config.toml
head_dim = 32
init_std_down = 0.0
lr_head = 0.00578
Each number is 128 + 24 x the weight over its row's rms, rounded and kept within 0 to 255. Layers, rows and columns count from 0. The size above them is the row's rms in percent of the matrix's.

# layer 8 attention query, 192x256, rms 0.0849, rows 0-26, columns 0-127
size [ 93  98  79  96  93 104  92  89  93  93  99 111  99 108 113 109 106  92 103  91  89  98 103  97 109 101 100]
[[ 89  99 109 105  84 140 135  99  99 124 111 112 138 135 155  90 117 113 159 113 135 139 177 113 142 107 145 106 102  68 108 156 139 128 109 174 154 151 122 171 110 103  95 166  85 109 147 119 135 127 135  95 110 166 124 130 112 151 126 106 140  96  85 141 126 137 113 153 135 127 119 112 106 166 135 101 134 111 103 126 128 145 114  89 134 132  99 152 136 126 104 137 127 114 152 125 146 108 161 140 115 154 166 136 147 131  85 144  87 140 107 132 129 151 144 149 145  70 116 160 157 153 141 143 120  95 115 122]
 [152 124 131 157 134  86 157 147 110 115 141 166 136 147 116 109 139 148 116 131  98  76 122 115 137 144 115 158 112 135 104 104 179  71 145 137 137 128 173  96 136 170 129 144 132 104 118 118  91 161 120 135 173 112 179 143 151 148 125 102 129 142 150 115 164  75 153 140 122 164 144  91 136 142 166 129 155 177 166 166  84 115 120 175 144 105 111 114 121  99 155 102 155  87 159  82 138 141 130 110  97 104 111 113 152 117 166 135  98 136 131 137 154 139 125 135 114  82 168 114 107  97 122 101 161 112 165 149]
 [135 143 127 139  74 125 149 107  84 102 130 128 144 115 169  94 113 146 126 102 107 144 125 111 117 109 135 129 126 147 156 140 146 110 154 114 126 137 138 143  90 103 148 101 110 111 139 121 134 191 131 134 124  86 175  97  78 172 136 101 118 101 128 120 149 109 146 141 148 104 129 145 143 148 137  79 161  99 127  96 128 143 127 134 124 123  88 174 138 128 134  96 125 115 139 104 151  84 117 144  92 132 168 123 130 222 139  89  98 136 141 111  91  86  83 148 134  61 145 105  81 115 130 111 124 127 123 134]
 [109 146 140 139 129 146 150 142 106 148  70 122  99 113 170 111 140 153 126 159 106  91 137 139 138 140 125 137 118 134 133 120 118 139  93 120 113 101 155 112 157 132 110 119 178  95 125 101 118  98 112  81 143 100 129  99 146 111 105 143 135 177 112 127 151 145  67  88 133 142 146 155 131 163 122 167 118 153 136 112 141 130  81 149  74 124  63 167 145 202 147 134 158 132 107 115 131 137 128 135 109 104 119 127 121 111 141 131 170 127 113 116 121 100 145 126 110 140 124 117 154 111 119 132 139 134 148 136]
 [129 128 134 129 140 141 137 118 118 149 107 144 109 110 113  84 149  68 180 124 165 205 151 130 186 115 111 147 102 112 112 141 142 153 150 148 140 101 127 178 119 121 132  99 170 127 126  98 159 111 134 125 101 127  97 147 122 163 148  85 149 139  86 136  98 154  65 102 104 102 104 137 125 135 109 134 123 124 135 131 138 101 191  99 125 134 124 147 176 116 107 152  95 179 112 170 102  96 155 112 164 144 152 135  95 123 152 108 109 128  78 129 113 113 154 115 109 152 100 149 128 150 145 124 106 167 107 114]
 [152  94 110 110 126 104 114 115 139 126 131 142 167 125 145 110 140 129 112 106 104 109  84 119 154 120 109 131 179 148 185 130 115 133 102 138 140 132 147 115  94 142 123 139 127 101 149  94 124 128 118  97 113 162 163 114 143 121  98 128 138 148 122 110 134  61 143 148 148 166 106 144 140 104 133 206 171 180 132  96 125 137 127 149 120  93  91 122 125 111 155 117 137  76 140 109 103 153 110 132  80  74 134 120 145  94 110 117 148  64 130 127 116 101 113 121 131 152 127 115 117 118 139  79 151 117 160 124]
 [135 115 144 158 148  98 113 104 138 107 111 135 138  98  92 141 144  95 163 139 111 184 119 111 157 125  82 142 103 167 133 122 100 143 155 130 133 103 108 134 159 106 105 135  93 176 135 110 126 141 154 180 120 132 118 102 106 114 143 108 166  99 139 118 109 139 129 137 153  96  86 137 112 110 113 144 143 103  79 137 123 180 224 135 113  87 167 149 159 121 122 153  93 134 144 138 135  83 122 143 143 130 126 133 125 120 113 123 105 111 152 155  94 124 140  78 106 168 114 113  91 116 125 127 121 146 123  87]
 [122 110 168 115 104 134 143 137 145  89 107 135 158 170 128 145 143 119 177 162 130 159 143 121 135 136 139 135 111 148 119 120  88 117 131 145 144 160 140 155 101 130 116 140 111 183 117 124 161 149 131 132 115 141 177  86  87 132 141 109 174  37  90 143 122 144 121  90  98 115  87 126 117 110 154 113 154 145  80 126 125 143 122 137 115 137 153 138 157 119 135 106 153 134 100 111 145 103 122 125 152 118 157 143 130  99  87 102 109  92 119 145 158 170 163 112 118 127 145 138 117 130 150 138  96 149 134 131]
 [ 87 137 145 110 136 109 138 138 156 158 145 132  92 120 142 158 140  94 175 123 195 181 177 126 139 148 137 140  99 126 123 124  83 109 121 128 117 162  79 169 160 141  90 124 111 102 113 163 104 134 102 133 144 132 146  66  73 127  69 137 150  92  96  93 190 109 123 108 100  98 119 175 128 106 137 153 115  84 113 118 154 124 134 120 130 155 165 100 132 113 113 150 115 146 104 131 116 128 152 115 119 110 121 116 160 103 130 133 126 126 141 146 162 109 108 142 137 160  78 134 117 132 151 169  77 137 116 143]
 [128 151 117 130  79 187 134 131 126 142  88 160 160 115 140 151 145 155 121 107  96  70 142 122 144 113 119 104 127 141 107 117 120 124 124 133 118 165 142 116 120 136 140 135 115 133 144 136 106  99 120 119 148 119 152 156  98  97 135 136 102 135 122 139 100 144 121 130 164 117 152 132  89 160 137 138 103 137 153 143 114 123  87 131 133 116 132 123 120 144 125 137 123  66 129 118  94 137 150 133  99 135 118 137 105 165 187 114 146 121 154 136 124 150 102 171 161  75 135 124 136 142 119 114 142 135 139 111]
 [122  89 147 147  88 130 131 123 171 149 125 124 109 136 126 199 107 117 115 142 125  78 106 124 105 113 117 162 135  96  86 169 147 147 116  80 109 118 134 111 141 145 129 180  86 104 155 121 141  94 140  89 161 182 129 105 114 121 142 148 117 110 187 149 171 117  97 135 165 129 163 115  95 160  97 134 109 131 176 110 137 143 112 158 164 114 106 136 123 152 133 153 175 121 142 111 123 185 112 142 150 128 132 135 124 139 173 121 141  61 114 136  81 135 121 164 119 154 130 105 168 157 112 151 110  92 127 109]
 [101 130 110 125 124  79  97 128 107 198 110 143 127 123 160  83 129 128 148  98 163 141 168 124 137 135 170 108 131 155 147 141  84 105 104 144 110 126 112 174 115 114 118  87 106 108 142 149 112 108 143 161 116 107 107  98  90 102  97 133 124 134 115  81 104 151 146 106 120 132 104 173 118 101 101 133 157 140 163 138 135 140 132 107 149 162 135  96 118 137  92 128 102 138  75 146 144  90 145 115 121 140  92  89 165 137  87 125 119 168 131 131 140 122 106 123 113 140 126 119 128 122 137 154  65 148 150 164]
 [139 152 131  98 120  85 153 123 140 130 162 160 119 129 117 162 116 166 129 173 134 117 155 131 142  96 105 126 135 106 101 111 135 152 151 139 128 141 111 141 161 181 157 146 131 147 112 123 100 149 130  94 149 147 139 124 184 144 119 102  99 123 122 146 181 108 140 112 100 142 157  80 108 122 113 106 109 124 132 134 105 119 135 142  59 123 147 128 112 125 120 132 173 122 134 127 116 104  87 116 149 144 120 104 117 131 134 158 195 111 107  86 141 156  78 104 170 116 141 139 151 128 166 115 150 113 136 169]
 [113 116 126 103 143 113 125 122 140 106 157  97 146 168  80 158 118 147 132 182 138 128 112 125 131 130  68 118  89 119 115 158 150 198 119 162 133 125 126 117 121  86 134 136 162 158 149  86 106 123 175 160 113 145 104 169 190 120 131 119 118 135 176 129 154 130 134 109 127 135 139  64 133 156 155 111 126 131 114 115 129 115 110 133 102 111 148 102 110 146 126 150 161  86 133 129 144 121 106 103 115 153 136 108 105 141 136 125 118 105 104 121 132 127  95 107 137 108 160 147 121 120 153 107 144 151  87 116]
 [129 114 166 111 181 123 123 123 110 121 168 109 120  99 141 140 120 120  98 111 131 129 146 158 156 119 139 137 157 120  81 124 108 142 125 115 134 116  98  64 120 103  91  83 137 160  98 127 108 154  84 122  99 125 113 115 151  97 159 138 132 131 185 109 164 125 170 106 120 129 169 123 112 130 115  81 114 112  80 115  99 111  66 140 162 129 113 120 102 138  86  93 113  92 144 108 108 139 131 155 112 100 131 128 156  96 177 148 119  88 123 125 120 129 110 146 139 149 135  83  89 133 146 120 148 140 121 136]
 [125 101 157 130  98 103 118 166 124 175 153 130  69  93 137 142 146  86 159 122 115 155 144 149 116 135 150 155 149 152 115 172 103 143 102 132 168 118 102 162 197 116  77 138 130  98 104 180 121  94 127 120 125 124 131  83 122 115 129 119 149  96 100 128 170 137  77 130 128 116  91 172 123  99 101  93  90 122 108 154 149 135 151 169 136 163 147 133 127  87 110 138 107 155 140 125 135 125 127 114 102 117 101 152 145 129 119 120 154 141 117 112 131 141 102 137 136 165  82 121 158 110 154  97 124 123 125 165]
 [144 112 102 172 137 119 163 118 116 148 163 119 139 122 165 140 129 159 119  83  95  75 116 153 138  99 106 162 103 118 134 164 156 127 125  79  91 111 164  88 154 149 142 158 155 101 126 126 101 103 136 138 120 120 142 167 160  85 162 116 146 146 114 123 173 114 115 170 161 157 167 126  88 135 149 142 113 162 149 163  77 108  94 157 149 133 156  54 127 130 132 139 160 100 154 101 124 126 139 163  65 108  84 117 130 122 175 129 151 114 134 142 161 147 145 152 128 114 148 104 118  98 118 110 146 101 175 132]
 [123 139 124 132 173 128 161 154 151 125 114 121  86 105 140 177 153 107 125 139 119 113 126 168 126 159 136 134 117 149 109  97 118 159 119 109 127 111 108 120 176 131 108 116 116 137 125 122 114 133 128 162 138 123 132 121 118 124 118 146 136 161 122 118 148 109  97 123 116 150 141 194 145 109 121 191  67 165 150 117 149 145 133 113 125 101 167  94 128 161 124 131 165 153  98 124 112 149 147 135 113 100  90 126 134 106 135 130 186 146 131 107 127 131 134 120 132 184 128 119 130 122 105 117 126 153 148 111]
 [129 141 123 126 117 122 145 116 136 123 135 137 146 145 144 141 132 126 104 103  91  48 112 141 116 145 134 144 108 149 143 112 135 103 106 122 140 130 164  77 163 156 101 148 143  72 134 141  98 109 119 111 141 120 164 114 121 109  84 128 113 182  96 136 148 122 134 124 133 178 151 114 119 131 142 181 117 181 148 132 109 150  90 154 135  99 111 146 112 118 124 133 140  91 146  92 125 133 128 139  62  86  98 118 101 129 171 127 178 117 133 139 154 141 118 130 124 123 137 113 109 122  95  99 152 130 187 133]
 [156 105 144 100 155 155 136 121 158 132 178 130 136  82  93 147 135  60 151 154 138 154 143 101 145 120 119 164 146 112 121 133 145 151 134 121 139 131 127 137 109  88  94  93 141 178 125 104 153 107 126 105 113 111 104 141 124 135 107 153 157  99 121 146 127 121 126 123 112  99 120 131 145 133 116 111 138 147 100 131 143 132 200 112 107 160 154 126 163 101 128 155 118 206  88 123 139 136 128 131 178 142 162 132 142 129  93 130  73 105 123 143 127 158 136 119 122 182 124 133 157 125 136 159 113 120 106  87]
 [127 103 161  99 166 124 132 157 122  94 121 138 106 123  69 152 154 105 156 124 162 168 136 123 117 154 158 155 112 107 104 142 100 140 109 130 163 126 111 158 100 123 101 150 128 174 129 143 113 134 156 127 111 105  89 149 125 115 180 139 102 107 138 143  98 120 144  94  73  85  77 132 118 155  99 123 175  98  67 141 168 133 138 122 169 188 156 133 137  93 112  70 145 159  98 126 145 124 118  94 161 146 147 146 124 124  93 126 103 110 105 132 136 128 151 139 126 119 124 111 154 160 128 144  90  74 122 110]
 [115 108 158  99 120 114 109 129 109  99 126 122 125 132 104 125 113 130 158 128 154 175  97 122 107 143 134 122 108 151 108 147  90 138 150 153 156 107 102 143 140 135 105 118 102 126 130  94 130 156 151 169 105  75 140 134 103 101 114 106 136  95 146 114 111 145 118  87 110 101 121 143 125 118 125 100 121 114  83 168 150 149 159 155 108 120 155 150 131 125 106 105  94 177 176 151 135 108 118 116 167 142 138 139 156 114 116 121  91 183 140 157 143 122 109  77 110 184 104 109 108 154  95 143 115 151 114  72]
 [109 122 131 131 123 106 124 124  85 121 156 155 109  98 126 126 138 151 150 108 153 176 133 151 129 121 129 115 144 104  71 127 117 122 157 178 172 116 164 138 135 150 140 142 108 122 110 140 125 141  94 125 141 118  93 133 112 165 100 149 119 117 118 128 109 120 184  77  72 124 143 111 143 108 107 122  92 100 153 122 139 102 132 101 141 135 166 139 117  82 108 155 170 173 144 131 119 107 112 105 128 126 116 116 102 130 136 137 119 176 148  88 129 123  91 136 120 138 104 116  83 133 108 118 122  98 112 149]
 [125 131 120 114 135  97 143 140  98 154 100 107 113 117  80 121 148 126 133 113 193 181 120 114 148 114 109 141 154  99  94 125 162 116 150 167 129 120 124 159 138 153  98 166 105  83 122 162 132 148 143 152 146 132 107 118 136 117 107 131 126 132 114  98 129 107 140 132  91 140 103 132 136  82 118 134 100 108 129 151 111  99 191 145 135 158 143 116 126 126 103 180 139 121 134 134  82 101 129 111 144 119 125 120 171 124 138 107 110 154 111 118 150 128 112  93 102 165  76 111 123 145  99 156  96  99  95 128]
 [ 90 138 101 123 157 119 119 127 120 173 129  80  88 139 132 133 102 100 130 138  80 107 122 167 146 104 129 141 129  93 113 121 164 149 125 139 102  82 147  82 147 129 163  96 161 116 160 177 178 135 125 125 121  95  53 167 143 125 141 144 150 132 150  77 158 143 140 168 132 125 152 120 123 143 140 150  97  87 147 100 164 144 119 136 201 134 129 139 131 162 150 192 111 136 124  98 144 110 160 161 120 107  95 110 138 128 116 135 120 139 122 105 127 119 119 142 101 142 143 151 117 147 112 120 152 116 125 132]
 [ 90 112 122 133 113 116 129 146 132 186 113 127 123 140 162  97 145 128 144 101 128 131 117 149 117 120 109 146 145 126 150 162 103  98  97 141  75 119 121 166 138 119 120 164 133  64 162 145 141 124 175 154 174 171 122  81  78 118 104  92 123 104  98 130 128 153 119  77 130 116  95 150 125 102 111 153 118 142 143 160 147 115 168  91 107 139 135 126 139 139 120 189 143 178 125 143 106 133 144  86 161  98 122 144 150 118 107 108 118 135 129 161 112  98 162 160 113 160 115 143 120 115  85 110 111 110 132 132]
 [119 130 157 143 128 143 125 124 123 155 139 114 126 114 125 135 112 145 160 128 120 179 155 135 132 143 119 138 135 146 100 148 129 110 110 138 121 114 151 152 176 163 118 125 112 102 110 121 117 110 119 159 126 121 142 112 126 178 122 134 146  94 118 139 165 116 125  91 101 119 104 133 129 111 131 126 125 143  98 119 122  95 155 123  58 108 147 127 116 113 142 151 156 166 163 155 113 150 127 102 148 129 119 172 132 121  86 113 104 119 140 103 131 103 192 135 120 156 105 171 140 109  87 121 127 129 138 131]]
# layer 8 attention key, 192x256, rms 0.0849, rows 0-26, columns 0-127
size [111  99  88  97 103 103  94  97  97  84  86 108 106 107 104 107 104  97 104  96  96 100 100  99 111 113 106]
[[107 159 123 136 126  95 109 141 115 140 147 137 147 134 143 119  83 169 151 142 106 104 151 159 160 151 110 117 104 154 147 150  84 119 134 130 154 117 128  79 140 137 193 130 134 150 122 137 133 150  85 136 119 151 145 170 134 134 148 117 111 135 130 136 136 165 118 118 155 151 103 123 140 146 144 164 137 141 123 139 113 117  89 147 139  60  85 127 157 144 114  96 118 124 128 136 135 130 109 143 126  98 130 124 137 122 155 134 153 112 147 133 105  98 125 136 187 146 182 143 133 108 129  60 157 143 119 188]
 [149  87 170 129 137 108 122 145 113 137 140 116 133 149 101 135 128 131 136 133 186 175 138 107 120 146 135 121 136 104 132 134 112 135 150 148 108 182 112 165 120 114 113  96 115 129 102 118 133 171 130 184 127 136 120  96 138 141 130 143 119 153 135  96 127 153 141 161 112  98 104 127 111  67 122 171 137  79 140 141 139 161 169  82 122 148 108 106 122 145 118 148 130 111 120 140 121  95 117 126 139 144 110 115 115 172 102 151 141 143 153 118 155  79 136 100 136 148 107 105 166 169 133 173  72 163 108 134]
 [ 94  78 153 146 118 136 123 127 131 182 137 128 112 118  92 120 116 138  96 145 120 146 109 125 127 122 114 113 131 126 139 162 141 162 133 177 114 147 122 116 148 105 114 146 134 113 148 101 131 123 132 150 157 178 100 115 126 134 133 151 104 158 113 141  96 179 114  94 154 118  93 152  55  80 112 136 149 113 103 191 173 132 152 117 110 115 121 152 109 134 106 103 135 116 151 135 140 121  97 127 154 148 130 115 120 133 149 122 130 133 172  99 152 113 140 151 137 113 111 118 166 138 133 149  86 185 136 136]
 [148 189 118 124 111 112 116 116 142  92 135 129 131 117 160 126 138 118 175 121 116 129  90 139 112 133 100 150 107 102 164  99  99 129 141  91 134 140 122 128 139 146 140 134 125 118 105 139 115 168 118 117  83  96 102  97 111 136 136 123 123 159 136 124 189  67 136 174 115 120 121 104 175 126 170 127 147 158 163 158  98 155  95 192 135 140 135 114 154 116 136 158 113 113  75 101 118 128 190 124 117 116 120 143 162 104 102  95 151 128 142 151  89 137 111 115 128 142 135 104 114 117  92  99 149  45 119 129]
 [138 129 142 138 158 137  80 136 102 182 106 134 126 174 132 152 108 120  98 137 100 162 150 110 124 130 152 100 134 124 156 127 139 159 108 156 110  83 124 107 127 124 133 115 101 102 140 109 160 121 100  92 119 101 137 131 162 105 133 143  75 151 149 122  92 151 138 118 139 125 155 171 109 155 114  79 115 125 133 138 139 114  70 121 111  92  87 169 130 128 108 126 115 151 148 121 114 122 154 153 139 124 123 125 119  85 105 139  54 156 164 160 136 161 141 140 111 125 143 183 102 127 120 101 124 155 133 136]
 [123 144 112 102 129  88 166 142 124  69 138 137 179 128 121 130 129 118 104 108 121 106 119 160 148 139 105 110 102 126 126 147 157  73 151  91 118 156 157 133 103 138 182 184 118 192 128 166 101 157 154 112 107 112 148 141 136 128 164 110 119 135 186 139 149 118 147 135  83 123 149  66 158 150 136 131 169 117 138 130 126 125 114 144 112 107 129  89 135 121 137 117 122 154 136 125 100 134 125 165  75 142 153 140 159 136 126 140 166 113 159 149 106  96 113 137 158 112 146  70 126 166  90  99 167 152 130 150]
 [ 99 118 130 119 120 168 129 149  93 177 140 126 153 160 123 100  84 148 114 158 132 141 115 125 146 139 162 104 160 152 122 126 126 152 113 158  98 123 107 142 151 103 110 138 154 107 148 107 126 102 126 129 167 145 119 155 136 120  89 132 133  76 117 109 101 172  99  90 154 153 137 147  90 114 125 112 123 122  42 105 113 123 135 122 109  98 127 130 128 144 112 104 135  96 160 119 134 117  80 103 139 169 153 120 127 114 161 152 106 167 119 142 176 138 139 142 116 145 151 167 133 109 161 142 106 169 138  80]
 [ 94 103 142 129 129 128 118 136 125 147 197  69 139 147 135 127 117 139 107 150 158 131 174 124 146 136 129  95 151 140 122 159 155 113  95 163 125 137 109 144 131 111  97 141 127  96 117 179 134 133 145 153 151 190 124 144 119 117 137 165 120 109 110 117 147 124 121  97 127 125 137 141 132  82 131  96 138  65 127 119 117 123 129 100 110 143 133  83 152 168 110  99 149 138 135 128 113 109 103  79  89 119 115 101 146 145 119 156 149 105 149 101 146 116 151 124 158 134 153 140 111 128 183 136  93 158 133 167]
 [104  97 150 134 124 124  96 137 112 168 143 132 155  98 148 143 139 157 158 124 148 147 136 114  99 104 146 143 107 144 155 120 121  97 117 137 104 108 103 115 141 122  41 129 122 141 136 108  92 125 121 141 151 102 120 163 110 136  97 138 155 131 102 117 129  81 134 117 146 129 131 190 101 123 126 118 102 122 154 139 160 157  98  94 126 187 130 122 125 139  96 115 122 109  96 117 140 110 133 101 146  64 143 110 147 120 118 137 111 142 132 155 132  86 122 143  98 100  83 128 109 117 122 171 101 165 136 104]
 [167 136 141 100 132 140 110  88 128  81 134 131 106 128 152 150 174 131  95 115 141 132 134 115 105 152 129 128 118 115 152 105 125 145 136 149 131 133 169 161  96 124 169 116 114 143 165 142 148 160 172 127 115 150 133  95 166 174 122 138 133 102  82 117 116 103 133 151 143 108 124 133 181  95 142 108 126 156 168 138 118 117 146 150  96 123 133 102 154 157 143 124 125 165 136 107  90 118 140 104  83 129 105 157 129  84 130 120 140 114 119  97 108 122 139 152 116 141 161 108 130 110 189  88 158 141 138 171]
 [143 149 130 129 160 108 111 142 132 110 124 150 120 134 146 130 122 154 148 107 129 155 101 106 108 101 119 132 131 143 146 118 110 163 129 112  97 140 176 158  94 127 134 144 146 116 134 148 149 119 152 115 141 134 140  64  72 131 103 106 114 159 153 101 147  88 118 141 170  95 158 135 158  80 114 108 145 124 176 123  94 138 130  71  96 103 166  93 179 160 147 142 107 155 150 128 116 150 142 100 115 149 122 130 150  92 128 134 155 107  96 109 132 136 120 122 101 111 172 100 110 126 142 123 145 122 148 136]
 [116  96 166 145 120 109 103 127 106 135 106 145 127 139 110 138 114 175 148 154 119 148  98 161 108 166 108 130 116 159 103 115 127 141 119 123 102 102 113  96 131 109 102 112 114  95 151  97  92 113 108 131 132 100 140 160 120 137  83 102 167 122  94 112 138 135 118 131 137 116 122 138  89 182  63 122 131 156 114 184 144 119 114 112 123 160  88 157  98 110 155 119 117 114 152 148 170 107 131 145 170 107 154 135 132 115 132  97 125 109 113 138 139  97 131 150 129 171  91 151 129 130  84 135 118 145 127  95]
 [123 108 124 115 134 102 152 119 152 111 146 142 134 140  87 118 153 130 139 103  75 129 153 159  94 156 131 145 113  79 144 134 100 103 132 104 136 162 144 150 142 174  83 123 137 151 172 153 129 159 147 121 113 120 101 140 139 135 141 123 110 145 123 143 115 134 188 109 124 126 119 115 124 113 148 134 135 135 159  76 176 168 137 141  87 183 124 115 123 121 126 143 139 107  94 122 153 125 115 104 127 120  90 135 139 145 115 122 151 135 148 112  52 139 118 100 127  78 121 112 171 138 146 109 136  82 136 158]
 [109 102 158 105 133 134  75 161 164 108 109  88 104 154 101 144 125 130 145 169 114 154  87 112 159 110 138 146 114 116 141 138 100 150 100 176 126 185 118 154 140 114 106  84 136 120 159 156 140 126 153 151 127 171 164 100 160 123 137 152 126 101 123 117 137 148 125 138 117 160  93 134 100 106 132  99 129 126  88 115 170 116 111  94 131 157 153 128 186 147 108 161 165 113 127 179 132 110 124 138 143 125 135 144  89 162 156 134 109  96 117 143 151 143 158  98 155 110 138 153 107 102 143 101 124 116 117 133]
 [133 155  86 113 153  94 150 157  93  98 134 122 128 118 167 113 144 137 115 126 116 132 119 126 130 110 100 107 148 108 127 131 112 133 108 133 129 100 137  75 107 107  71 141 104  84 121 145 121 145 130 160 134 160 106 113 135 161 150 117 124 184 189 157 140 150 143  59 110 116 181 127 131 105 140 109 140 132 115 126 128  77  94  65 177 116  98  83 110 150  91 163 122 123 108 112 109 119 122 124 115 143 106  99 165 107 167 167 157 105 126 154 156 116 111 120 140 141 121  93 128 126 114 147 183 105 139 123]
 [155  75 121 118 104 122 135 170 140 143 138 110 101 100  90 129 137  95 156 131 104 121 142 143  93 157 114 166 140 133 111 181 133 136  89 103 134 125 129 107 115 105 113 142 119 123 153 121 115  91 138 115 132 145 152 124 105 121 156 102 127 145 132 136 159 143  97 151 147 120 104 121  96 143 122 158 138 120 138 129 154 173 162 128 142 149 106 124 106  89 134  93 156 164 153 143 189 105 180 118 181 102 140 126  91 141  87 118  97 119 119  90 129 150 112 133 185 128 124 154 145 132 101 134 125 142 169  92]
 [110 154 123 169 135 140 118 130 160 133 142 136  80 152 115 136 148  97 125 122 109  89 125 143 110 130 131 119  89 124 130 129 108 130  70 152 117  94 163 118 109 144 114 117 136 136 143  98 126 100 115  96 105 130 151 162 105 158 131 111 129  90 129 166 166 120 131  62  73 152 109 146 123 127 156 141 122 137  90 112 133 140 105  81 143 144 131 184 163  75 108 130 107 151 154 134  86 115  71 122 130 163 150 125 100 121  58 110  61  92 135 136 146 149 123  94  98 152 111 140  99 127 129  97 141 136 144 110]
 [165 110 129 124 113 150 115 133 143  97 114 144 118 119 118  96 141 131 172 159 141 134 108 144 122 154 124 123 116 156 141 102 126  77 158  69 143 127 125 143 126  98 121 138 119 147 130 134 144 156 134 136 164 105 116  93 157 152 124 125 154 106 163 110 100  89  83 178 113 111 132 121 171 139 135 118 176 114 173 117 110 170 141 184 136 100 161 110 114 116 155 122 148 133 105  94 142 131 142 130 108 112 144 119 103 115 129 131 123 161  75 109  92  88  98 142 134 110 145 119 127 113 136 147 130 100 111 154]
 [151 168 127 142 118 135 133 132 111  98 122 149 104 115  98 125 138 145 136 120 165 131  97 129 108 164 105 146  83 135 127 112 118  98 197  86 134 173 156 132 109 100 113 118  78 148 139 118 117 151 136 122 136  94 147  78 139 149 144 140 141  77 142  93 110  93 132 156  94 115 111  92 181 124 116 145 162 138 148 110 153 134 123 156 132 116 132 107 121 123 159 103 118 148  92  80 145  88 174 165 121 173 134 142  99 144 140 135 114 134 103 131 115  87 111 152 107  83 119  59 102 136 127 128 132  92 129 129]
 [102 137 159 109 154 150 108 160 146 158  98 100 130 140 128 136 106 146  98 164 105 118 123 118 172 130 104  83 124 143 116 138 150 117 112 144 114 109 139 100 164 157 140 120 133 125 124 109 110  88 139 130 144 143 141 141 130  86 114 182 109 171 133 128 112 162 132  93 120 143 122 126  89 155 135 112 122 119 101 148 111  91  94 152 141 121 129 129 130 167 113 175 137  93 122 166 136 150 116 145 123 114 125 128 169 101 140 137  96 133 158 143 134 127 130 131 155 161 154 149 157 132 115 111 157 172 146 154]
 [118 115 143 139 146 139  95 128 127 167 150 121 102 160 139  87 114 134 107 129 145 146 158 111 124 133 153 141 154 139 161 122 136 155 128 162  66 105 108 129 119 129  95 145 137  86 135 138 135  98 106 136 177 175 133 164  94 116 102 115 145 131 102 143  91 167 129  67 154 137  90 168  90  85 123 132 120 104 101  92 101 152 145  92 119 105 121 152 117 147 120 101 157  97 166 128 127  96  98  98 143 115 148 108 148 140 146 133 116 119 148 107 168 103 158 105 137 140 142 153 118 114 132 134  97 181 132 106]
 [125 115 123 118 123 148 112 158 121 154 165 160 146 194 130 134  76 109 119 111 131 151 132  97 169 100 143 129 136 118 122 121 171 129  85 167  76 106 133 129 138 100 138 153 136 122 125  98 134 129  67 164 148 168 119 107 136 103  97 131 127 143 125 119  89 183 130  77 121 145 155 145  74 128 109 138 158 126 125 101  70  98 122  88 119 131 123 123 144 105 132  76 141 116 139 174 105 127  75 135 154 160 130 116 130 129 140 135 108 112  99 129 117 114 108 160 154 134 120 148 111 106 168 143 112 122 145  88]
 [123 106 141 136 127 164  99 119 132 102 103 110 112  86  76 130 105 118 191 130 152 144 116 133 156 140 115 141 135 161 114 114 106 120  97 166 165 127 122  97 119  91  66 134 114 100 119 102 142 100 126 121 126 144  98 186 114 135 115 139 129 165 107 147 114 140 125  96 169 128 108 186  79 111 155 152 109 130 145 182 181 110 145 116  97 159  86 166  85 118 120 152 168 109  94 142 152 129 128 162 126 104  99 128 146 125 144 112 112 109 129 132 129 125 122 107 114 188  76  90 157 146 116 179 104 143 120 134]
 [ 82  77 146 137 140 162  85 114  99 151 108 190  94 131 103 133 106 132 171 128 131 132  96 126 148 133 113 136 129 140 115  70 110 163 138 146 108 128 119 153 120 136 104  88 134 107 131  79 129 107  86 131 120 108 126 168 135 117  81  96 146 170  71 138 128 120 111 119 172 165 131 171  87 136 133 167 108 134 133 142 169 123 132  76 125 168  85 174  89 104 138 142 155  86 129 165 142  92 130 151 165  93 113 127 133 126 153 106 123 118 126 117 159 127 143 134 109 119  92 135 136 127  98 173 105 157 110  75]
 [154 144 101 133 125 181 138 127 146 136  89 177 128 105  84 154  95 116 165 142  90 154  84 132 111 117  88 113 103 132 152 106  91 183 112 116 117 117 127 111 163 136 146 126 149 113 159 125 112 120 118 122 116 108 159 103 127 154 109 145 128 169 210 124 116 121 113 132 131  94 167 145 112 162 150 125 149 150 161 138 112 136 105 130  93 125  82 137  96 131 101 159  98 165 135 122 122 147 157 114 142 122 132 121 131 120 200 132  91 139 132 129 157 109 185 162 124 153  94 115 112 137  68 127 134  74 117  84]
 [103 130 192 126 127 180  99 155  95 174 105 127  94 138 144 135 103 137 117 162 158 160  97 130 143 119 131 132 167 175 115 108 112 167 109 139  85 134 103 132 125 120  98 124 174 102 136  86 128  77 103 133 146 132 102 136 141 124 101 112 135 133 134  83 119 104  98 131 147 126 119 170 111 134 107 157 110 112 104 154 110 106 104 124 102 157 103 134  86 125 109 119 140 123 162 161 100 113 130 155 152  91 100 125 112  99 162 123 160 127 118 131 112 101 145 135 143 124 115 111 116 134 120 153 111 143 117 113]
 [142 117 110 112 101 169 120 138 135 203 112 139 108 142 122 143  94 114 130 121 141 134 114 120 171 104 107 141 151 140 131 126 127 151 115 126 103 126 102 123 141 142 102 139 151 156  90  66 153 112 123 135 117 136 114 138  96 100 139 145 107 124 144 143 105 129 129  96 138 144 128 173  78 132 171 160 138  97 136 157 137 120  92 113 104 162 117 124 101 121 141 164 177 114 111 164 138  95 107 138 137 143  84 105 134 144 129 149 140 157 140 145  97 132 152 131 147  89 102 155 148 124 152 196  74 137 136 122]]